Part of a small language model's weights.
Size: 12 layers, width 640, 10 heads of 64, MLP 1728 SwiGLU, 70M parameters.
Architecture: RMSNorm before each block, rotary positions, no biases in attention or MLP, untied embeddings.
Training: 1478M tokens, 5639 steps.
Each number is 500 + 25 x the weight over its row's rms, rounded and kept within 0 to 999. Layers, rows and columns count from 0. Numbers have three digits each. The size before them is the row's rms in percent of the matrix's.

# k: layer 9 attention key, 640x640, rms 0.0518, rows 102-127, columns 320-479
# q: layer 9 attention query, 640x640, rms 0.0501, rows 103-127, columns 320-479
# v: layer 9 attention value, 640x640, rms 0.0754, rows 64-80, columns 320-479
# o: layer 9 attention output (transposed), 640x640, rms 0.0814, rows 64-80, columns 320-479
k102 107:462457490490526506480468557567468489457502517541464505489535518529505496481481465508533548501510457487523511534481541470527543500479576515488527544487488520483496519519507514514497492510510493509492499490470482533481501527527488498471515496538474476536505520497468514516513531529506459435524458489522499486519563499455509485531501477486474469433532499486460497481516508513512516471482491495461506548533495484483510502498496537506502509522504521485533484484484524490510554504514432
q103 111:515480498482507481482543523524487499512494488490508532501440492482532523504491518489522514529464481495474484514510513502462509562481511528506506513503507488456526499503489508436495515481483511501468502517541533529514482550495512469513516477554558499529483484522524489529490524481500510510482498465526530484514469483495508460524536500462518503535470522545531496479507497522522517532516499482554456507469451496487492488490508517513499514514522523529483496493495517492553505474459501
k103 111:483485505497492466498562488517477481533492493572502516453487480536526493480513474488535457505497539543546477466485486467499494534511498560529537484537535492439502495473464474470503513547507503473537489468523513471464471539490488493491509482571492478528501505548467475539527500475479507508492525487525488549505493501509464507509466521455521485505500517515502494450516533518484476519516499472505498513492509503491472502478496477505498497491481511507476506525508552522497510528476515
q104 113:516515476481517542504524493498502515530561547482535506523480513504500574523498494509502541507490504543508545560475507490482520517549505506462509526527503466496480510485519463516466503503491513496515459506524493481496442494486450581514484467533531498528478484528453524533464520500503508470519497485506510520501511483490483523482511517498469529490522510473522496486475500498528486539510515475479459534439497503500476525471500496490486503558494496490524502495522498502463484490528442
k104 109:478487507515509510500508514451430497488528514499544500483491493518485506466531470499540502454516502504482553510489510514531489477496476513494532501501497486454486495499482477562485549521515482555505465490511472492508475511483542509471541486492513506470469548497498489526501515545503501498506532485508510495500510526513487512498512490460439491481472489493489483488476492507503499481488515514450471461476506464545473529514531503503500497546482518493507489465535481476530542517476445
q105 115:454465471491543508506514520515516499521491489536501499482526503515520512489496530517511484510500496460489511527505483485491515500503501528477443428497465474471500559507492513504490530491506490478499527456505507484528508531477531528478537477519516484498511492551528492529475515474480478491482533519525513495511472549464504480498528517465484481446492470493513476528484497521535547531538492504513473510542486544483536485489485510500498485482509432515489515477475489487530461504493518
k105 117:496476510407573492491494443510484502551516490532520501514488515523511504470523520523485487491519499518479449528479473550511511503500461506514474503482476501483533568480506522537507520542527456498459507471488527509511529494459507515509513497506526496483515504501513515547426480520482516514530505487519590499497512507466512500501493486483514463479461499543491459488475514460485562473554505485516488476480490457477516474479502507509504484493534488546535526517513499456507461516475504
q106 114:468502545476540462484476518504503514530478485521524517491537483502517525486468478501512548515529462515529490508525524536481488500521518493542527513480555537524530523522565507494503488515464480508480504517476475494515469497490449505487486500518542523464516495534457514517475492509511444532505502482540513491520426502486557493500468494508525472530514473489548491484528489473517520505485485477484536494490519531490480451501502544476480505520538532498552465528496502511503529489521506
k106 115:460512538476485499535520476490555503516515502505508504515501485544524525500458492526498494505475521504509509496506491518490452499522540491525510483460540490500511479479542519484478476520482536501474535485471487495474475494500528487512534524481514485505502528480536493509485442502527491483486501489504494521483451516476478478471536461485450491500508472535509530473546496520480545460498492488447527461473489479508493490499523542504528524494498535508553464479530501507521514518493471
q107 110:491467505496479519528460476506547479511506464529506504471533519555489481506484504474510519520507488515530517512525488455512511500500501537510468501487502485484527519499542515506441482485469492469506508518432467490504492521513497524508529500547524510514472512480476487480466513495430470494470516515515492445505488481501452472520476519488548498486534446503494469521497553506495494551516520530476560552456527497516516531441515529531484483458486484473499477497525507476479502510542533
k107 112:500417489502517523455486513480525562463505513493506468519513498480501465493544483474492482493520441472529457475503542528525489523517469577495488498514505504517543546530536435486529516446489468465505558486464460495501500474511506527438524487501533454479480481492504495492493494520482498517496503495479471490494480517511539540520515498499516496485528484477471453471445479490548473508494534493510502532507492459493496485494535502481515467491509506492471460462530502477501523488526494
q108 110:474496542519528520469506473458521523473475505510520493531495521496536451508497495530491518532501469510545494491514491515550519501506568497499491476470490499512516466491491492499473500509509506476512506476492494453498498510516514509520489534573512471492523493473501503488520506538444523501506475520471486482452462512501503468509526491463445479504450470503537447505481510498514480466487509503466477514479539473495531548476472505480491536501500482497521534501489476525518456493486537
k108 107:487537472477521478506456500459481497491504508514509476533502516501501493467500469512522503492495469498502519480470444510485522520536523510502482507494512433460465486498515531530503456463504514516477492554494496485471513491486520511534506487539517527506532548556455461549534493463459503496526536512499497473509512479513489508486518495536470514492502456499555515481523481501493513574511508508455498429481507553503556530489482494540525498510553483495505478524460466507508501455487515
q109 108:519519486554512478528517535490498488508530496541516527505480479496496502497501491482503468515491484525480498499481489520526500496512531533494551541499484483472491502520491532470511468494548461458510513535511506494423515501509479494513545504481498552520489500501506555506512497456487505450527511485506533514508476508510476496492502477504497489507491485449530492504475498522503524510511543501511454491524527479443533474523484543505442548534485477493500544480523503503462503463524510
k109 110:500491466516477462512478514501451512506497524526532525525513521470532538477496451500500494499450488461491507467497525501478517515476515471514528530488498506512524494478474489473493483493535507483492479531483495518457532522529493527498472486522492529517480504484505493500519480460503489526485465472486507528521489530481484533481501455478497519497506495494517486510487497513494501515509528526534478528530493465515518482508468513487536491495452500502506494476434503471480494534494548
q110 117:484475522528459448488508496549454519494516520491552457484526506519447510504509504472490498475503516501471504473512539493501521493516493511509511522501507500581499514571478499554496529481548470514509529461515555535509500491515532524476536451516499501494477513478492489490525510544523500482547508519476500482490513557486451479492491502519486482522493496511495441515503505541483463445440506524508491463495486479500515546495482511502450514521507496492513513519463491480491482521511514
k110 116:426541510534454549549483536493483525502505484482511504469525481502472511495477515460494514498560501488477464506535506492522484542510524521501434489476477452494487453502514496478490514515467523517486510501520488467499488528525485480477463472524512520536521497503483514495496526504498485516476496430450473507490498514490505491537487536521504564528470501489481526496497528515513534487504485562512485508519479437503503516477489516522499515487509526506525482538489492462481500479492503
q111 115:462481480525495488455472492502452505512470489459506518521468517492495507512497506514502527471557485547526519512464526513488519502499491503497513505532508488499524495499484505492479498520470492504471466476533435489492503475502473526528481465446549499510532503489490518497485522542485511517511499494444481515559499515526480442487473506460468525509481445466514485513541485506539470513532497506475522483512521500456545487494513515489530470507514482515508522510463495523510515509461560
k111 115:475460493479520524484482483499483495477478545486484510489490490479457512472536493489494540417505520488571449529473492516490456492477478494478497516525525526524454541475488541478496508465457538468482471480522470509517482518522500531484509494485486465531488498450513488494527515495525494447478458523499496511526510498499490489511500561503517509514482480507518487478468471531499487508505474518482542492513544513509500521508480507479475489491494534507519518518487490514505517442525551
q112 113:501515472485467504498464508506497509466501526481513501538455513563484515495476488511486481524503477488472462476512508458516512468480525505466512508481478482512500551496498443490529537528508505439492545502494485528443478524496490503513494478464518513494525484485497460469491541535495506533523539492510512475497521478450524474503490537516523455471467495493486512504521526509443480507512542495455519448523488541502500483495473499492528483491475486526506479479467470490507526517523512
k112 114:527526498478477510512487527499488463554501492476503525484451469550457488464465511523522495497518479489513477560528539495501529492511532534495482515477532512533501543477500479461498548500456518499499527506495441448495500496448493483510549514489497492515525537520468539462481502513484481511522517460564507528583514528480535479493498475464463476520520494526529495504534503480482509509485512465505500459524509520566495479466480540542512483543502533486489533512517505462497497490492468
q113 115:510484463485537518472448523512504497531511523505552501540492511517481484520509470489537507464489480491502518509509466494518539518515475487538486488475471530502499467500518521500453514493463451498513481485519484505515510485491493502489503481504542485542507540507482520458514538478444489495500475544513547515559502528472480523481481515533529495479448516479496501509488483525492539544478492496484464543544460513465478466475478502513462516538547470447526494483468502503490497510490535
k113 115:515522527522477455495516538481521495481503511578540545489447496480481508504509476501506501544505490494473503460532454469472472491539486446462523519514490504486492506507500536496476506469528523507526476490478485501482445552451511501492497483541520505494491483461513487519502560499491532491476476528503493519488471544517502511471501505510494531486531481493460480493484499488466459547437539493485502518456490487503462520508506530545539489519514520461513468470485522439509509515525536
q114 116:512508516444543564528461470507507534508483532507519508479461516527464503508454458507531563515505497505490518535522466529485523474495465521499492479497516487501492536507506498503509516504502555530503516510498459519510522528466493508448536493439515489555479442507513507492528507519521471487517513506519556531468462486482494480459499496545497484523478513478529508490517507488485531545508463472493513549509470520498512545489489463505447498479536492489488492460508474522486481535538500
k114 117:462510506472510506523518522523560509498462493515489477458473496506481509533467492504454512527540535524482473460490435483514476543504466487491535492529499479494471506497507561500494552548516550523558469497522492508539492514488536479507552517490476488528488478453525484470524454510498518469483466537518517514508507442475528503492546465500508538488533491488455511459539482493494502504514469500508464499465498482519478502468504505503491536483492517523485472488491480502442504502502497
q115 106:468481457502476477486498536522519486505518465532506479461547521498466544526507501479502549489498491488520498493482486503479481480509478502466504538517490463527455507476510515487527496547472514501510483532501537517505484503468472462501518473529508530477507454564500504494510489497502502526500537484519483498491465510441512489496513483473507549503461479519450497500468486484552518537501488506501485531454512526482482457522497453508493474494464498464539504485494511511542498480530499
k115 111:477493497518510513476465496506517484488510517515511458509507507491519478489507518466511513518496482500509490503460466481457525483475506516498567510494483452507502476507512532467488501492528516448569508521561518456481494511465503512477493496543472500493522455460499531468500444498475510490492489477446515506460476508477496511518520468453529457490460471496501510502482515501526519484502510479482508492504557501501493431503435490527458502477467529509506486484480529514513518521574479
q116 106:523515527508494472506427496533439465504518521518515483488450486502516493459500525492492498461503548470495466526521542483452485497529538502465494463496486514510483452472503483481474536492477490520513524432498503497486430537511485536504511484519485469506550510537465524483495505540498535523522519527495474470519463519522537508499486459462508476530460516515492482512518467470543500490488501456530532493530532490520490474523495479458448505488477499535477492495519480506503560476507466
k116 118:530516511516537503526501490526483463528532503512507531498479497494511493482467472516504486487496497524533515506494518492544476509542493506504534509512499495508475503505524511434520547498514471539487426474528510504523526510517566496519508461488515523485489551529469525506446500519490501512494518571528480500540527499489535487494525489482512489574498450505511511509497485516469513515523499499487526491492487488529505530491509485527495496490490507508557467492488516473475531511504473
q117 111:478470527503496507505525457525569534504513559500534451492501494531514534519494490523507545496549507509520502498511508454505470494477476501481522512527522486562536445464524499504512556512552497541530468433523536501517483498485529465481502509495530472503502539516466514486520483512487467535511521483497527521513523541484474517502513502525493525478462513516440490506490476451481549468514478523489547455476485516497509508545489482498509470519513503553484520500496507503503519486528534
k117 114:540480475539528469515500528544482497473522528553483489498499483514496519524518498486504516474479479520519533492480519459461494521514521495518516520504526488536503495488523496499531507529484558501531503468495529493488481511520462470501499560538526474489528458516487494489477467494487483505517474462518535466463551563521477493507520477529518463507523553521480519515486539483515500501509487527529472473507504540459480494516545518491537515494474520505506525545491481485454512446473495
q118 107:543492543469444526494552533530491498530537511513446498516537526535501498500460545504520508500520490534504508497569483535480532489534491477496525512509525436466455505455451500516521512501479525492497513512500463512539502523513483520511521516507504479499482489501541522483489486468474517488526534493476531547484514491511527508495506551498517508517483475510445500535528489504510490471531510483476535534427495465573496519474524520499514514511547494521444505528487513530445519485477486
k118 109:492474484518524483483551502509499499536470547507487505503520506517513483514491501512522468509507485456501498512533514493487506459482499512494517503534511487499479491496500454520477492554520529543514499492515475496487516506530494521444487520498467478512513467507513513491501494456497492517518510519492524522501502535426482520503490534493500505508526508525465458549515492500503498470492505513488536469416449509485469508468532469443497455494526503489470492487489473526507495491486497
q119 110:458498490521512544522515444495563511483498490531524490526478510505487506541493506517486508499551519519485511568531489452509482529501557499523448499485500514514473471481540471463519488489540509463513470533457496490493498491522469524505475527425480540482475503541457454516523467544473526511484526487493496504476504501481496474557514465502501524556460497488512536483492507482477520542533506481461493507474484485524504525529494505500540506513473501541514508512510510529509494513471523
k119 113:509527513461549527535465488490503502495493463517503479493506485529523448535486455515527497467475514507511526510524474518491488538494564482507495513508510477514528523488454469481508458485500525508506461507526527515487463486484506529510486524484517495505548495516489480512501456500519483507511480493512490496517455517573499459520510500479501533510508450488502536491508495524523478489552557463515486456533526484543522463487540475498523513512487476498485515512479504493521507515535536
q120 112:520494500425509513499466514535496508498530485446484541492521501522479475480519501475518539496493465513525499490486494507499552490511514493480516465530522460483480487467503518516449516489537463504503472484496493525515521492484453481477518485499534513524497526491500475507516518512537465478507502477454528499474502545524484492466552513468466455511485526533521473542467503477466509508496496537491546495514499498545501473506520528510546515513502479489537492517493509512487522485492497
k120 118:483511495467467540506498545488484517501505517502459522441530482506534435469487484448508493501496431534531488465538521490497481473471517514472513454530527505522449469506514488548513530469494480546474457490505510540457484465478488493512458528431506483542494509478526528543510573542514433465507530472438556493515497537496526485500498488500497528515468539532491440504486486520473526475512479575523496482494508531508515495478479521515521498445509478508514542506508496518536499461486515
q121 113:484491464511482494492496511498499476487477524489519471502465485477466483496514483499456492483545514508535483494526509504528507484454470498501503463474521502540499495501532468493484510472536518480513477463538500444546510538475463478470455532498519509518497518484505526486488541486482453501498441512491519465501532515504506475542507516542484520469503458518526515493491530494471501522508469513502508515522498546533465534463508505523538480494444485499410486540502518484501437508469489
k121 114:532527458500520482503473546494469525500478530447542486464479498482533518541494552515492521472475542521503516505506500478500500535479512536425538513497494543549499470495568522504479513503491473497529508535498522535548534499463508478514474516498503515451545507550530506577498487493491526509532481449531506431512481488502483491473527532510477479508536487485504484502494494493501514499483506504491509518467469507518490523490493498495516489481468510519425475530486464505474485508512493
q122 115:511495498520493496463493438526520482485501503477507478536491503492494462484487548514506468458480448502442500520480477522535496462501502477486477482464445476483497507530491576485484476500490435484496518512516515498507545516461461528498483497538511480498456550507527499504498505467523518526494453490503529483479464519479489465516492509501470487501498497500507506528586490523503514522485492512494537493506512482507486552466519524481522499545508490486546494504523514497518523488503479
k122 115:484484489480459495485476454502511520470469490481512530502518491490488485504489503482515529507460509449455443540494513484519495473531487534509466444488454511487485479552515530495471538520480514489480471592499474472502503537530449566480504491492502464466484505492514505504493529493509543494491459485490463535469507521496500545459471525460529496546488524502505491455509465508484521490509496520524518464501481499475542503491528530510486537516510519488544534520510480526499540506504450
q123 109:523517503473471554478507517475493502454493535536510485483499509472446480476510499490469539489495514513537494547514486487541506544477516485471503492473481509510456516516460500504533459489503522498485466551541480511482448475517494526555491504480506472505505511462501444503529518441501525497499454485473496531456502547447545515479500483488517482521458439528492509514495512510536461454515551528508492494519497527491501482533493445495510466494500517485479496515466502503505496480517552
k123 105:512507489527535564471495531493447449512466503530472495527473482504491486504476475475503548506470537479479495518533499481511471460512475482490496513499505457515490489486493500486463502536483474519501489503503528479518526489481523466495451482506486545501526498487475468518461509434537496504498495455511540491492461491482490485442477524479502522519486497436535513547497510507515465491515527515496516522486464504494484456458480468502490492475492505485503531524455438534497511535510539
q124 109:510538517498458475525524523518524472506495492418498490469480533503529478503519512456505478525527481516519458470501525497495503514518477473494501493488547500487511537502499401479519531523483497501479478494509525512514469447467503520492505516526494550506502427485490476495516506498538480524449493523492493475491480491505476503527477536563492484513482509498459503509518504423482488531526495520487484497458511490545455459477512494483483489492477532499477513528532493434510547473490552
k124 108:506472504501467513487467533489537502495507486453521512554518523529518495500523497528536501521510534465522514466547500467533528503519519501499478510514519476496495537512514445491519501496486529551532526476526471505495499454527489476459509532501478491433494447482453479496541533471504519499463513508512518503487507517494492488488491529503538491506499484507489483488474519504499510474496466527482522500483457511525459489480502509507488479496510508500542457542515489444547510480477483
q125 112:460483475509462500499479505471471496519498515523528501521510487545486480492541476507505511480521448489524512502505448518492510434468496518500543491504511493433511530491523526446492500489480497503499527499527473503460466482481511451518463507496454493490495535463524531476457486482493508490516455479501524536487484518536470510476521450496484526514484517489509475479528510458510471481565516531512479508471541522511443528512491511521527503525521487546486504488500504501490534515487514
k125 118:489522503515510502490452476477516490547532505494478533457482502504511509505518512554513488512546475486476450518509522479526508486513443529506516581493513520482528496497521480504499516487505508452507542509541485489487514536482495465488489509488479544514501489495523488483508505481494527488491491505514495510476447498474497479494480481501468554550545518484519501504553486501495465498490475523480498488509538534483489461487504494472477511520486475467481503541501474516510490502495537
q126 109:544422470463536493508541455484461476489444504505489509488480496464503506479458476482512506532532481511477462519506478490471526559466486484511504513532508487503526509502528472476490451470504503524524504475447490521555453511507439496512460505467520544485510512467475511520489510503520512500496480507550468570536498536475539490499504495505496492512497529469488512521489462512476543453508523539479527479479459517535505479494488466506527486519514519487469477508520541449494521503507487
k126 111:520511530540499515494515538556491503484453475517472485481493484450467502502440517478466522520514484472497531551511469496497518494557475501507481508496532505507512487494500495452545497522503491516515476487496487510502465496502453462536468506454508495515446495493466512488484498525478518485464532496516511522519506525462497483494513503494501516523493551521501513474527472510508499501527534501479484525476476508533509506475495461534498514498539510432544470526531510483511533518492518
q127 111:511484464468475526491501491499521519483517539461466495520513508509514525544526506463477502506520457478489526458520499537510494499503504494476494480506484463484539490447521472513481531497483533472531510521487531496528461491495459543494514481550496480518510541484515471516527549527529497457511525484537495440451468505516464472475467458464510496470510466477520521474493483549496482481466507524530498507498482543465513489488517500483462477462531519484541467451481474537494518468477499
k127 117:503498486471512524448501508464508491532468493516498501507518489515535476547527485495498497468512513418450486428510531546510495496474488487497512519494486448517541467529498486487445562513512502472483492474499492448500487466496485489579513470460501488448492534493496486487509531531529516466491510483473532485466471485491476492454515473474534520534481499525468515475457492522469520511458603470469504488539478499468506535525476503518531499481516507463505441480513512523509508488467473
v64 073:465508480511510485489528533503486506474496489516523537463493463505468508525477511436468488515523497530534478476559477534507509484475500524501542479524491515499460452485508509522529512481505513443523481514481487467511524493539552500509471516526481519529512487493467533475494540555501506508479500530458519457511526499503461527465494541484479477465452498487496521431524507504520484519457517459512465467522482499486495527539494526445471535453494485519513531457516532504460499512497526
o64 086:502482471485453496504475475463505528534497500480503479567505521484530465490511496545540482471486486473468521516448460498511446497514505470490515490510500500494544549543516478505507508480477516549513480479511530524494450520442496518464509482483510544500506509522455502503524478507501467544529495513524522483485466526510510515537501507555505541503536479490465475557497485467434549485510508539483509450521525492516532468492559415475488533519511506479513431500521508516539494518528506
v65 076:498453488503510473476499525471464441517487513485539488458490508531535512471525521534533514476513512501504470481558492495482544492526552482544469487478504502497514510508482558472516493473502465498512503516504445493496486474496496465499502513503498465479514517503533533469483508538528494503526493507513477477483525485473521456516530511523472544512498510527572470523462509494486519489484530456508488458511512495507497516529497496489472493515515555505535483483490563460491454520547489
o65 088:486532503528509521537510538479531500543474496507505496490483511479512512516485489515525504497471510484490491503485509502454495521522473474488478525479510493547519503524544491519516485536499563490478527512505593480496497506497511477504536480439471511495503489509471471474515464462477534515481519515561468473478469521513473556479497527469542493527475514501486558486528474518500507500560473491505483500510531511523536492482471493517503536494523485501497524484457450516504501487505538
v66 082:494443492507443475498513523502530538486534472511517492495510516504496479511477508492478458503475511501469515448505521506529490519543527501487519513489509486514525507475484504488545479475497508543462483500461541480495510470515488519439485475498511471518455481504497512548484491526451511472524535491508503525543489554496512481457477526499491519513502556507525509493500536508505492513491479526482516468493478505486507548483487498496475540461512528456483559468513520476512490488466484
o66 090:503533508548522511491532511477453485533470502530482532461549502495534503510544484525558491506499521496501494515474496476441485460453488495498513471510510497457463505519536527477467493495492492470483538475465519475466505512486479499521476540459500465480516494521464505473493496509505514511486432504523494545503489498493465522510512489539511538518500509511480515485504517506486466526464490524509458494497519482509482491490535469522528450485474561533494478512509489517504527488480502
v67 074:492509512486495499474496472489491480510513512500440504527527489495492502525490484493528524494471483509467509552505457540518519469490506498495485511533553503512487478491456505488484472480522481541510522488497472517548455503500504502497516503515471486565496457497475506543511440531507522489486498487537503461468496485527540510540500531484471524498548503526510524538546481503478499524478471490461551501464525570542495476496495482490528473481490539502516477552480501495513501490539484
o67 087:512490530560517503475433543520467527555512505533489507467453462457491542476481491504488490489501504510486478507489497473527504480503494477518518482534483460507482445445531521502591505453556502484451519482520523509486482543467534498475485472511511454481462535467514462454509508482448514484467509495490520545485492518460454465413518451537535459501513506465532487489502464492521487512520507494531500512505526477462509488547479493483481543507477467506497511474501502483437468479480492
v68 074:504513500451485544486503476484511465476477481468455473515466517484468522519555478504476502479499515514527514498502498503517507516513490494525481496476525469503446505471513509477501471487501521471486459532476513521462508453513496519531483493519515489511485522491473529547488492459491511521533467466544507498475503508489514490498454539479505524560498452504496476485482524516531511492468488455512490512486472481505494513447489540497491494466551491558475503498455496520500503474509541
o68 087:469483516531488480499468491499546495542505546483514524512514482557562510521521512506523529518513505499477533547489483475440477444483489508499524510534505479476555488513523543505511555499510484522507542511489486511464532535491516505520491497491479531484493477502490548492463507519516451508465528499455455494495539478485497484545520475537492511492470510477498485503498486518486502499546549528497528520509521505513491500549501434529450523547451482466499540484552445467531516503504503
v69 078:544476509476485522494498502523514508546512514502521540540525487514487494468480527544448507471480497498498488521518495491550463502492520528502479545510480520516490496506498512509515522497474494516489471510509514459506508482494467522461497534500552483547490472475437459473499505516512565522492506477523522523527529474509484465499526545504522467486525489481525534539517503536507474535496483524457479502508499490492518518520529478491495526564529513518541448494450537485513471496513476
o69 087:507520511493525465496506515468451534520467507465503510508541508445503524514508498462541527543492496524503530439494524501481502530498532501520489485501540477545473466488487478444487470519508473466515486471490503515535505502488495506499456517491477469487504494517557510561473541471504516482480487545486507529461480530513510512520521464480484517515482499552558487498470499473487480474497505514517510471517486493530466504521450483454520506476472473510463503491502493467529493476488504
v70 080:475472525528492505507477523483485517525505488484491519480515514505458497478564451494472488524530486486512515517494505487484503474521521522545537499498521485500562491492504555477498482483522473511507490460523495524489480506503521490484482504511497500516483518531512536499465473485500471463483479475491539531545478467501490443500494502537506522505502483535493488526513516517542551459507507535541473498485564476533537535483508503498452510454527468478498478466504495494530532507457540
o70 089:528547502512475529536506492489465450517507505501493528522528474516511472556488526494526469469523469540573535504518524481514479524484486494496506469432505544519485476468498438497509497470511463485462494531490501487528482445523497516523521485521515476491478469478474496545522544523547494538482536491514473469476526472522485509530504492500540525518510494484467506462511546493449470588542498445497523526510502484458483475504510513484533499489491534488520510481483471534508500501495521
v71 079:528503512522526492483518500480511527504486472509498484466492472478471540473512530471504501504474531536509498475481456514484483514484456475486513479495523486497504531480502490481507511484467475522474503517538530495503498480502521470444464467520536511465525494500482528463503521476504528522506486473520523460500494487518511489465461459491500501508515493536515508483487489493458472510442513497501483506446505538480490524500494528493514485515466531497493485477553469505513498530468494
o71 087:515456515509489501524485498511494501538528503466486466485493490450521485512556474520531499486546506485500495519511502465514526514476545483494519507491457497532475492491540495516498548509509493488508527526507494480530529483486473500507461480514467491497464495502530501517517519526514488503506517506533518496500517514492471476501451470512527506518511468471501529521503500482480487463532491500523515475479544490510523540483470518513488494488478483493493521495529483488478526498498456
v72 079:513499511522488501469479487460481483493486474510496491499511483464464507528459522492538522503477509523489497521489491505526516465468534485515490456482508504513472446478481507502500439493502534488499503519520496484526517516511455538490532472531544455465506509506523534503502523525464524502480513533496513489506534529446539525462538507474468479508510475541519457526520455516518525508499552483471472463520474505523466524532491539494502513507484502486477506489520478516452522451528542
o72 088:512487471496502450510520509452549530511496538477494489503504491501500525483496472512482481534485494484508539473503516460509528513502474512508516505521503467485487501519492449474513536485486440540507535490539482542484441541463487513529490507488481478499507509534485418534463499508536488515484475401492509500560497544506511520466466529453519486495507486541485493497479484479461537531499444514485493498455502501488473480499479513511547444514557512545549463494516484483519519501498491
v73 083:524526522515444506517515481480493512465479503520519482506474521446454464560517528442513488546482528450484512513515479483513507466493481465525537535532471480512499518519504510491479484548520472480516541511503504478505512500507524457481500472497477500495495513488505474488558490469505497480504533532497523478475511523480454505502512492504483520534515504500537479492497429520549527500479524487464505453494528510472518517552464446521499499490519497448510490526505497545527496527478534
o73 092:466506499505509471499499549491494484542501505472521541500483456551469529490458507525501512477517492502480463485499510466515503526503492527473475478528480500483471504475530454485510531485511520484507462508463485542503547516449507489506496494474595465541478515503490477546464520534478510510528446470449504511508512530496558488495496535465513463507478475509488522510499502496482528449508485510495502547496512507539533505515493526526487482544492434515474506516499528505483504473524473
v74 084:439516507523520481525511481487503522573535496478498468486493462517512536485483475500511466514494505516487518470504503510511516490442481523484461519491518500505490486491498481529534507543475499474482463526466486537508488508517487510514530483519503517519523488540533468502501463485443501477522485483501542471472499519488510505554543517478499529505476493454478502482501488493518487522517559472491482499525468437488462479512459518539512465518543531487500485467497482457458519521506513
o74 090:529517493497490483461487508520526481468451491483512470500504507474508478519505499474502528549478441479510490473509471492465470510545516497556550504502510465486548512443479531504516481505467531515511491511466509490508526494538505475544479532477495503476475497489508500488518515556450464477480498503500490542518509510513508501488483490492486481502499520470520496529526503503514495514529470527507517532509516554507547468524485517464460505510511460496483473492513488466530486479511535
v75 082:451472451506475503522492533508485475482497542455547531498514532510512515465557490543503527508491536503462486518569475456487489532500516479459513541517504528501508506541509460505493478467517500493480522485495482500514465486468500530490484495498511530501539558485474476472498512490457516491483488502510514492459523458498482521471478517474528508476503494524478493507524539465503508507503478500534486502498520474458528499451525462485505468515489496483462517535498519514500513520474469
o75 089:493493500535480499485491517479510490490518478480488454501517497527450484507495479470527491496506477485507485483458509493529509448487447487488495462475471485521502553506432511502476496494499480523483519570489512515506498476488485479504523506510462530520502527513483524486515498495498479483499512494512515482496455547483468481464505523517503503530487521501480529474487491510499480455504515485469510449501524514510481499489476528488519501522489466462501490479471488535506459492472530
v76 080:539499517479520500534495502483511447489474508491522537514479470512507504536539481539502508530515486498533506514485439477515490462541481474467517526478466499476538488508549484510468495541521525519525503513482457496495461542534466484524506503497473511513497501525457501509477482460482540503493474504533531495523484521508505512477493499469489527497491520497495501507491515467481472484474470500497457490474492546483533509519500499475513485509451490537523468529481474480490494466473523
o76 091:469502495480466546460505519507498532486539471502512513475543496475471477510448529475479501487486497493478478481525541511498509510505480514508482470507546500542523531533452513528526459487533513546481514523513530539523527519483521472520506447517510454509516462523484488540510497533469471526476507523509447460481469529487488469536520553458499490495521492505518510508531476496493546500520533520524568508491491487539492481510504487538509539495511518506507491479533534487486520485528462
v77 087:488499487474491524524474494485494503492452454517489489498497473514485517485545442487526492501486483519486487472461524520473544511542483488482551461461540502512526541501507499506524484477503560502495472506448474507489483476491512520512513494490510491470454514472487485504493496513467490509497506450485527507519463497517518481462475526502488499494528459548466518501495496511454527495486600485480524480479537474487493493505496445514538495490479528485523548506468480465459495457487495
o77 091:471513520514482531481500517505541502504557535509554485492450491550496538525499526503521448536495567489519505516527489443484506469488524507448509492510487519518528458542492495518520529502502430506521510450483575491483525508483521488460462465506475484516545482507543473489458436503525494490505549482556503518512475505502467502494494514498514506523480507447478519548499506498499499561469500510512514505496481469505510490516516531503474502501532494535495488506476518521525540500488483
v78 077:567500503533477507529479469501537506468494508442551483505538507517483533500460469515503472485490473523446472480509517488469495493502500468482539495500513526469494503484493517539498490476461525501504486492497485463491494495511485536502500510489543492538485547459553465515547511516526514511540460538532482461512508499466520500481524554492502512503531506502519484509548459519502459501525524481494521495473490517493501529530464445499513502498534444504470464453507531475517510526521511
o78 084:480527511474519492474517492518496517503489495495482511457473459521513505518481524512491522494503505490520488533484499502472506477565492541473481472494533486519499562520533508478513528509502522454519565509508481534527511511519534485505487481498506495486520485528446524490476489474468508492492447512498507514491488543513527524524513446536485535481504484466552529522522486492500465441531475528505500472462478542513509511503528526492480478493467520524550511528453524498496494509465509
v79 079:509462450531487505440540481477505511443523495501522508508489445494519507492527525501507475488518541531496481493457529509499522480496520542492541497531485472481499527514526518493538466500457502497484495473487443519485551459532521521482501549437508485500498514540460494511498481468487519509486551490527488488495486469477516465484493429525520479444486497501486486486488500471510455480508536498502511506470492501460459494522425498512487489486514533524483506458478508508501527506518505
o79 088:549523510429484505537511512522516539481460512504502504480528537480485482505523524502490551522536440504520488530506489465515460482507548467494479473499540498463482493486448483489489519518511472519538488512478521504488424514502486510503515498504472484484475510497472472502514500526483525480487524501465487493509481502502524515524475562516446500521539516494522496507453497509478476509535490530501442485561525481526480511527485543485480537491542426512549506528513478498483500460477508
v80 079:484496529509506483493498484499472531486463521491549491522505490545471533515505466482484506479496467463552492522518528515522501486466499532520507514476513526527529488481478491431567503542517483453518516549514477499561472541502492532469523506501513513471492498479483504500500470525523500478488466540511481531510520488481510492535512522487492432531460530464511495479485520521488470505519515518483481501481561491520469511507498508435500510511529496479491499464497497500458472548513518
o80 090:517523525477511512550493507474499515503509548451497508481507495494519491525446497499502487551526503503444539467500460508492493536551514467457486483521520503480464492479501474509487538473500461530528494464517521509513553475507462498511512463531478498486509532537503495501540510517542502528515524507528496469454473524465497484495483473497516496526505492525491485523539510485545511497492530505518523486494456480480504498465522514517489520498512502509516518532473483551557518479455490